{"n_layer": 21, "d_model": 512, "n_head": 8, "n_kv_head": 8, "head_dim": 64, "d_mlp": 3072, "vocab_size": 8192, "activation": "tanh_gelu", "norm": "layernorm", "norm_place": "pre", "norm_eps": 1e-05, "positions": "learned", "qk_norm": false, "attn_scale": 0.125, "bias": "all", "tie_embeddings": false, "parallel_block": false, "init": "normal", "init_std_qkv": 0.0267, "init_std_o": 0.00412, "init_std_up": 0.0267, "init_std_down": 0.00412, "optimizer": "soap_variant", "lr": 0.00431, "lr_mult_qkv": 0.4, "lr_mult_up": 0.644, "beta1": 0.95, "beta2": 0.95, "lr_head": 0.00605, "grad_clip": 1.0, "warmup_steps": 200, "schedule": "wsd", "decay_fraction": 0.757, "decay_shape": "linear", "final_lr_fraction": 0.0, "batch_tokens": 131072, "seq_len": 1024, "doc_mask": true, "train_tokens": 738200000, "steps": 5633, "dataset": "wikipedia_en"}
Each number is 128 + 24 x the weight over its row's rms, rounded and kept within 0 to 255. Layers, rows and columns count from 0. Numbers have three digits each. The size before them is the row's rms in percent of the matrix's.

# up: layer 6 MLP up, 3072x512, rms 0.119, rows 803-827, columns 256-383
# down: layer 6 MLP down (transposed), 3072x512, rms 0.179, rows 803-826, columns 256-383
up803 091:120119092103092130076141150112115167159121139118171142127115121168124096127087103107158145142159127157110121142087140125112166114083135114088120152103173139159094128134118179130166096124157107105141112104092123141090168123125166153093149130111178140079125099131140107147137139148154054085125143089075077107102109099113115142102147105145118144155143169126115147153144121145134159158077
down803 094:163138111164131158119157116139129120178166136176086155159112129118134102136120097126149104120109145101121095135136146114163076181143139144123127148137124094148173155109138094136125128137132140103095113070143146185108122138121144097119106134100077130160117109141117148141138146077097137137100088147119165139144124135073105146143131177095126149122108157200114103125149165111152152124124
up804 109:115142119076162112171071116112114135156119150133122126149123095131137129124186111149107105139129152136158144138078132139112124174120080111107146126148141141154127135111158123162153112101100090117128150111127184118124130137080108147143123117170071118151100148140077104141185122166162173131142118132149096144165095150149116135190112144123112143143121145134174123129119157110115118109157
down804 102:138155114116120087152150095132070088071135127135134084142153168132109134104126108137133159113125133139141126147178154171111145092152144117149111117115151113135118109141099130177124119160119142130123123156170112128170155125156143148127148167146102137114147141098119097096137123091114127077122121145149150077139115106141154137149106134145128155109113119141117148138120143118121145135110
up805 097:091123116135116169103097127142129142070135147123138159128120123118145105116105130148173158131152115147085169109116126127123140178115125153170113143135120152144108140149124107131150122109123106103177117137141155111139104158152118080171086171092143135170124141137088122100122132134115156114086162109143158123112128113087092144123137135116146106139167137117112092122124109140172115122152
down805 094:107108146122102114115130121123105167123116129122140159093159125173130160131113075152122130091156120141078149109137135123137152133118142137132111151128093102137126102131145068153119149145110069142091104155118112143083078123131118124129152105114094150110127157116148061126157101125157137136159123139129124080139158148114115087121110123127119166145162095165097112089165110138164142094166
up806 100:135120129078137150133140140103133150148101110089134136133103154139117125135158102096080117150141093128084075106091134095159148129128088162133106124102169139154098130144143141096095100173103106139097137110175108140111133101097140113093131103148090146105119156178118135105121126135146089180119158128110115088152162140136142121131131093094101087102140099132113113143145123126143129158108
down806 104:126155148125094125128144125128073150176149099168124115136143145113081126145109179117155159134097143106112131136109137115138087144079169093146153143082151141136176127120137158140176112126131113135134131143111153149143164150137126119156074115137168143189121133168135104102114098093133108106100143145097154133146125135094101115116126132132123132157092093127104132158140115126107160111069
up807 104:103125124127158161106114149119133148136159188120093094120129154112134162158143068130107126142136110158169085113173138105127138153133093161082142196144122122079090099134118109156151127163183117142097135165133147115155170088127142145143082146122159145097150119132137122124082088128122108114122093103153102100136129145099104097155119151147152122129123096118163147128108096132133123108146
down807 104:133130111096164122110092108148103099140120099139134129136124097143163110151166113143176135134112179136157118149138156158116153127129145120119121094120150089129146128123081049156150136149184111108106149075114127087124079131153102107082147153110128105152116168159100132172144143119133124135118138141124119103152113103158117156132128155122129145120165119089133129132092098162146128128130
up808 094:131176131121109171136104155175118127109134122076158149125135089105146107111119098137093089146130114128128122104142144089175092182093103140149134084180097139136148153171175117171069123175166113158164130118119112155103082131142143142112094143111139167141121140145146106127124085146158127088156154124116099118142112152112136145179120154164117126117132084097096130137127116143120100128132
down808 097:149127124127118142107131158155118171155129133133147124090108153123152135141106135132136098188167106136148110127155085128175094088138138159096075124125133091130132144144153133119137148096131109103167127118153112140123153175199093158121127152168139117169132137169103146116130125112165109109116146141124171156143115178147153127124120098145161128144143109109167168125147107151085153121095
up809 102:094158151152079127108138176142153129091124138133104113107146110100094142120106132090142125115099116114100155153116070080096181129153132166154153073133113144169144151190133138109146109179114131102097170111115156171117135130121138115123106129116111153140151057104118077122120133133103137114067129145129124134118136111085139111162133132145062129136103103093128104135147106109133144085129
down809 098:130109125148134096146134119171134147147104111122128166133140145103143151110139126116150114136118146110124145179144168153063134108118114087129130153127136144097147075116129115172109077116126068111131122115163139141139116132127142127167188103091121170115127133134080078093159098105177156145164105164125115145159103149136109202084138104156136170150147146142122139115156123162115141139157
up810 105:165127150150106122143135120119105141107148114139127157072119113137157138116096119160143107114156130108124122165115066129160120122189103155133131112132105108152137145157114166139120137189079118136117118110148167124129086137128159149121133113137162164123131119170102115108114129094075099129132127080098130105101109131143125145100119102157109088130147142080138158160157115137172140150095
down810 108:155112164121153112084178136140145139124112139129113104099159126133130105095150107121159119088113133132098088122136089120124109087110156149125097142135173133111099135110129114149141122151093107116111086143130166132154159162138119140120134105133166160126108103129091144151133125113163141141153134128137196140115123078126146101126098112137135116141097144127119160115084123188154144135070
up811 095:090119120137132152124133165137135147163150140120194158137129100107135158159109069130105102112153134130155116109141143147139166122137142129103123139137121126138101107114128175130140147125090140117120117134164087144085116139106134143113135118070095139103140165146078125103094116122165105140077159151125104114125162112111165082124132052142131141105093155114141132116130133114139105130154
down811 099:103094151146152163142179113139106102132136129137121132079137119141125105137107161128097164145128139094096112101159152095097116106119134096155089128150146135193108095168142141159143128104139129143123146159124165135087117124086141135163138098164117149135159121097121114135136120184088106136185088089135131134143121124156122108115154177097116113143128058149108135118152134112094133113082
up812 102:124123123143098116129128101089155094112070116166124121102111104123130162137102113158098176158129171117132140134118124106134130167127095124116156159105129132103148121116127130116075104155128122087060187118117148139115090115174123132138118137114124119103117151137113156183149147112090141153137122129084138097094133083149135101128111110129091068138083105098087144148127159155115070130144
down812 103:104104105125129153149112138095104114091123110094100163156117103138122075147173113087096133102104137103095082155128103133139112104102103129127102139163147114130112176105082105157139092162176114142126141099125126092108086131142119076137115143125141128091142108133127129128138151157093138104134092121098136132136138130135116138140139108165132114115154185107127173128097149075108168137180
up813 108:048111136137121122127152163117141124130124115129185143121118128144166126101095122117132086159113143111143120121125124123126179114132108123142094152107129113111177101122135110142125095125109104150151153110161092155121150161137128106107110135078138103128191169095070128125145118174176099161107164164111088127109146148111088105127144123106154126161099099117098090107148157148167111136151
down813 100:166129130145135117144162148184119148180113136112127091147084098140113131153134179159128182150145139123142129162114123103105086122119145144111163121162143135130083159120114112103100125147178166130153098111108172118162132098156124127120143175186127168107080129136093151148110146125122124135152128104138177155140145149133162131098140154098118147078136130099122141155120118137097142152106
up814 101:113126124136089132138120110142126122139121114102132119134133154120131136133115124118121146159121143130147119113135139121126097144050158118153166115115134133109138118149170126128115165094174149076179120065119158113127076120106141129080120130139131125133110139110142122164139149121149116120131102107141154103093126136083179070139136131144095122140101126161102107096164131164121117130145
down814 098:121160150125182160136132135126133138132152153113131164114144139110129143155123083119125182122121145115133152126090156078124122089138161140085150125169129118151154136134134144131128119093140144126103109145138124175126173116118123152121160126095107117104118134123086132139103139126131138098138116115104147152166143115149100129138136128116115107111128127138116123158126152113135145116098
up815 073:128140111138144134110111141150143156107086135078122126175129139117091161143135145116107148091107109205156120119101152119114125186143100143112145183117128144115120160127073114107159117144137140086106126137198116088088150151137150162123082145146105188134121120130120139103153161158134112139109106111157097165103102091146121085164159125128123145089154146154090091155139123143162147124149
down815 086:078161136114107107125110144151101117128092155104156127129119130138156115118085126114116116103140135161156164110116116142120173161123115093099114101144065114125127147099157140130133111087132134122115096120122148091088077114146141135129139121123121153126112146146124147135074122111113124134116127143091143112131121124166111136153126128130164109171118110154155065132120133088123143098140
up816 094:097148111184131162151135135127082138117154115145118104121132127169150133142159102154137151078113124151099166101108135119115141121129118154089168082152107095121117116107110134089124185105129157146150078120160144127120124120153140119130100108092127161153069153107136125151134165151153140104110180136113097148129153105110111141137136124117143139114142180119116102154136116131137112143154
down816 100:179124165102148090112095184110148124154100171162141108186139146109098132149145124114137123111101136153171153108123162117089132144117120150119118154122151113113116140121111172133135125141168117096104129120138105145123145113115130147104098123081138101126138147124123156113115132110102118185131133116153126130137127142106162088144119143151123086136145167132109108133110112112164145121077
up817 110:128155098100120086116129146157125145147110138138105164150101127088125075136112104118154138158130113137137179174138099095141155110188128139130130125117149143125149101129119121179134107182128127039127117136134149092114163154118168152120150158106154164097075151120116128128130104135132169156125135153114092125135138153133106118123165149194096149117160153101115128105173100109140156099130
down817 095:131135169129105176164142137151141123170133117095118121132121135099129185165096175150136108099104127159131120085108074122160104114107150136128131137123153143141081093123128166127104158103107123140154097176098148148152116124124146160124138112142147131134165115136141165122140125136117111125091109146143150131093131112088156129111164112157112125099146154106150088142092141134129131137132
up818 092:125101117127140148138137127131104148135162141129119136099157130119099180138125172169117135148112188120115114154138145142142131158128145160081109107162102110078123149168166140099139124169148141127143175102143128098165089110131119182129183111143119134080073113148125148163118164150102172139127109086149171157137128125125150094145086127115130141168170101130124134135127128130127113110118
down818 093:115124117117141128117126140161168142103131122108115183116087101150116134120094142103130153069140112121127131110174177097118123086115153130115143141151121150169119170168171123160105142132112158114094106108084133097174098136158122113135089098129059114140125099115131090116152115127164111098125135128141125139139129113174081114094144131153132137124121154131135100223137111120084194153134
up819 081:118115116145150144133079152173131146155081101109142181152122078115125131150131141148094119156143121153121118144083136152120195123143140118151143153106141140111116120134113107127126122105102121131144114149071137091136086096111108100145184141077136106142094113104102134118110129089138143114152135135120095111111153114125123144131126094141142144114130109108140113147147130095146144094157
down819 093:084137119170146124118152122119139077154129140130127209130115133116172141134129141111126132148110149107126133132126111142127135156119119094097128135112140143128117116132152126085114093137131080085053169103138130130150117171117173137125137087129158091111130118079126136135089105121116070133163153093073096123102122123116109145103091130158144176111144126153163127104125143131136151107169
up820 095:122123146144148193123149142139119093117169165157176115142138136136105141139087115132116108142212136112133159121136156102135130095117102105132134161131159100159095109119117137151105110151117150109096099157134134133152139163142109146057144135166115149129170110146112119156104156154110173113170177123097121126128112139103104125133137114115158117100109143110116171109135142161100107123130
down820 097:157093087110100166129099156165140111120103149142118150152106120109102121105092124137120129103086105086147136148067162150126156192114167162126124129073095096122109122161135125162144108144139169117141130143100118130136118112152147133143156116127122124145115175143151132112137152081121139134105098164123116172109140141142108150123127166107135115125128177171127114137142106104117136127102
up821 097:122101146082130113131151132105141147101139109127141123122139114180117125109126075147143169080140113147079114156114156139147162132140127112128127103103107116134114201126111115141162134155098126091147115143127114159126119087155091120178121110095174109095126106124146135163106149135147107105138120136108115120112126147129103103129152146123066154149111124127137157103124131094136131134097
down821 097:144164134113102165113136111151126118116140156131138153128092132119082162160108117089121108137121150148143141133174107130131103129167137134131136136115115141107127103171121107151109103084146079147136123110070148149150165142099136110139103140144102165134122104137136154130112108124090152149092150109136152141163137131133159168132074097165148102126147120129134146157146090148148149106120
up822 093:088141133160182168134112152160114092158134130125106099088119131124133161162109135119141090113157131099114155089107146129139123125092135112099073172161137137139138122137123111077172105101135144175150120145153131149111134128133135122147121124135147163112130120156135169142186170084172123174072103115127136114136137145133108122135139138103135102135150143152153149148169106165110118114102
down822 099:112094123116095110099147165126119154143142147135124147133107105119109133132121153154107111132119109089133128178112128110136139114157089124117107101137120136116117165160142161151084108143156084120112141122113178130130143116155114122146114172151173146135107131116129114084124121123129149151183118095153132076128118158110183149142087138150139089138160091116132131117108142120134127094075
up823 103:113148079119105155095117150111132159088161109131142104168191111104153091153078123105147122095149152137131115162120121150111136108100162114118120116107088151155114152145122101193124134166098122120148125131108150109123103118173123121129165101115134147131150125134142148139143110157090127133144148160117131139151123091117163126107144139097094131118167143118110127128160100148123140131132
down823 100:141140070072130138146143156163117136098110085127146099133097106126155153142134141101101106125126140113133152166137122149132114132165081164130096111138097120158160107108121099117145152140119107123131105115172122161093116106158159118168121111149174097116136107106141140092113154107105130128110146121151131104123159169151100087111082145126157138113147127133078140092102108137138088098130
up824 100:117095115092167133125130109143092155132077102123123121091144133146156097162099114147166137168094138145109130122125125139160124108120069115113101148159114140112153133157131128153137118163125088164125188105150142141137118118138103097143173112116112150089108115123125167130116115115136136103119164151077128110122152109094076130133073124126135097091165119149125130102057127074153136115120
down824 112:196121150149137110111092111154139131167164106127095114134133177154148180153139161142146104163090111154136098133120120122127096188099114118137154103071124150145126170086145121148083103111100080168085156143162158145137128141133126144204100129196146140164146134111144153136125117126114134106096155136146139124104122129118136116147112146135177099113099119128141147127114085120188123103120
up825 089:174147125141128134151113134159146108141143131127150151141147097109113136124145122137117116135063119088089141128131067066115166120093161138150157123129101115120110129107117130117094119126085183145107095109144137117136113091136095159134109122103144159101143148131111198082108141121104143157126110144083173090127126161092146139130160131135125103159120164097156104147136177103147075137134
down825 101:143136110119145151125161130146172141121104160130156155126119152132113146130129141159107101117124070118147123134100146121137159116117150119162148092099141169134082165097123149157138108179145155093083079062097070133132152119106126078144128146125103150141112111126148108065112136138121145144146102123178144119096132179137124176130139148096151097162114128095112118127182138176124133118141
up826 086:151157105114150095146125110130183121164131113190089112116117121117148140125094090135136066174114145085085151134117120158158150104101136142172076142144141136086154131139133136091116146139120152132138124101100126100092170117124157171113115144150146148170119156102093108094138118132138127123163095135132128152139144115123111129141155124162106110130170137112135109170120152146130120169146
down826 094:160150145128121148131131131109108131130097152146133158150165145172120122189135164044144165142114148098112109094105101167162130152121130135138081125094151138137195154141107119139133136141152121158119151127157111094144103148163125170104145144145124178130116145165173122136118124121072147123106176115119116140142177119141135107127114090106107142145115100136161184103134116128107109111141
up827 090:138129153135147148146143125113134108133121127111163066101126108120175081142097154125134159098119153175121217163151112113132127148117161121111126084158112139111097117166142133129128136166139106149172169109105115131150133121137122149129144118177125113138149127138098138071143130138167188150084101127076097140114124103159135102152147110092115173123149174136125120123148117181119108132145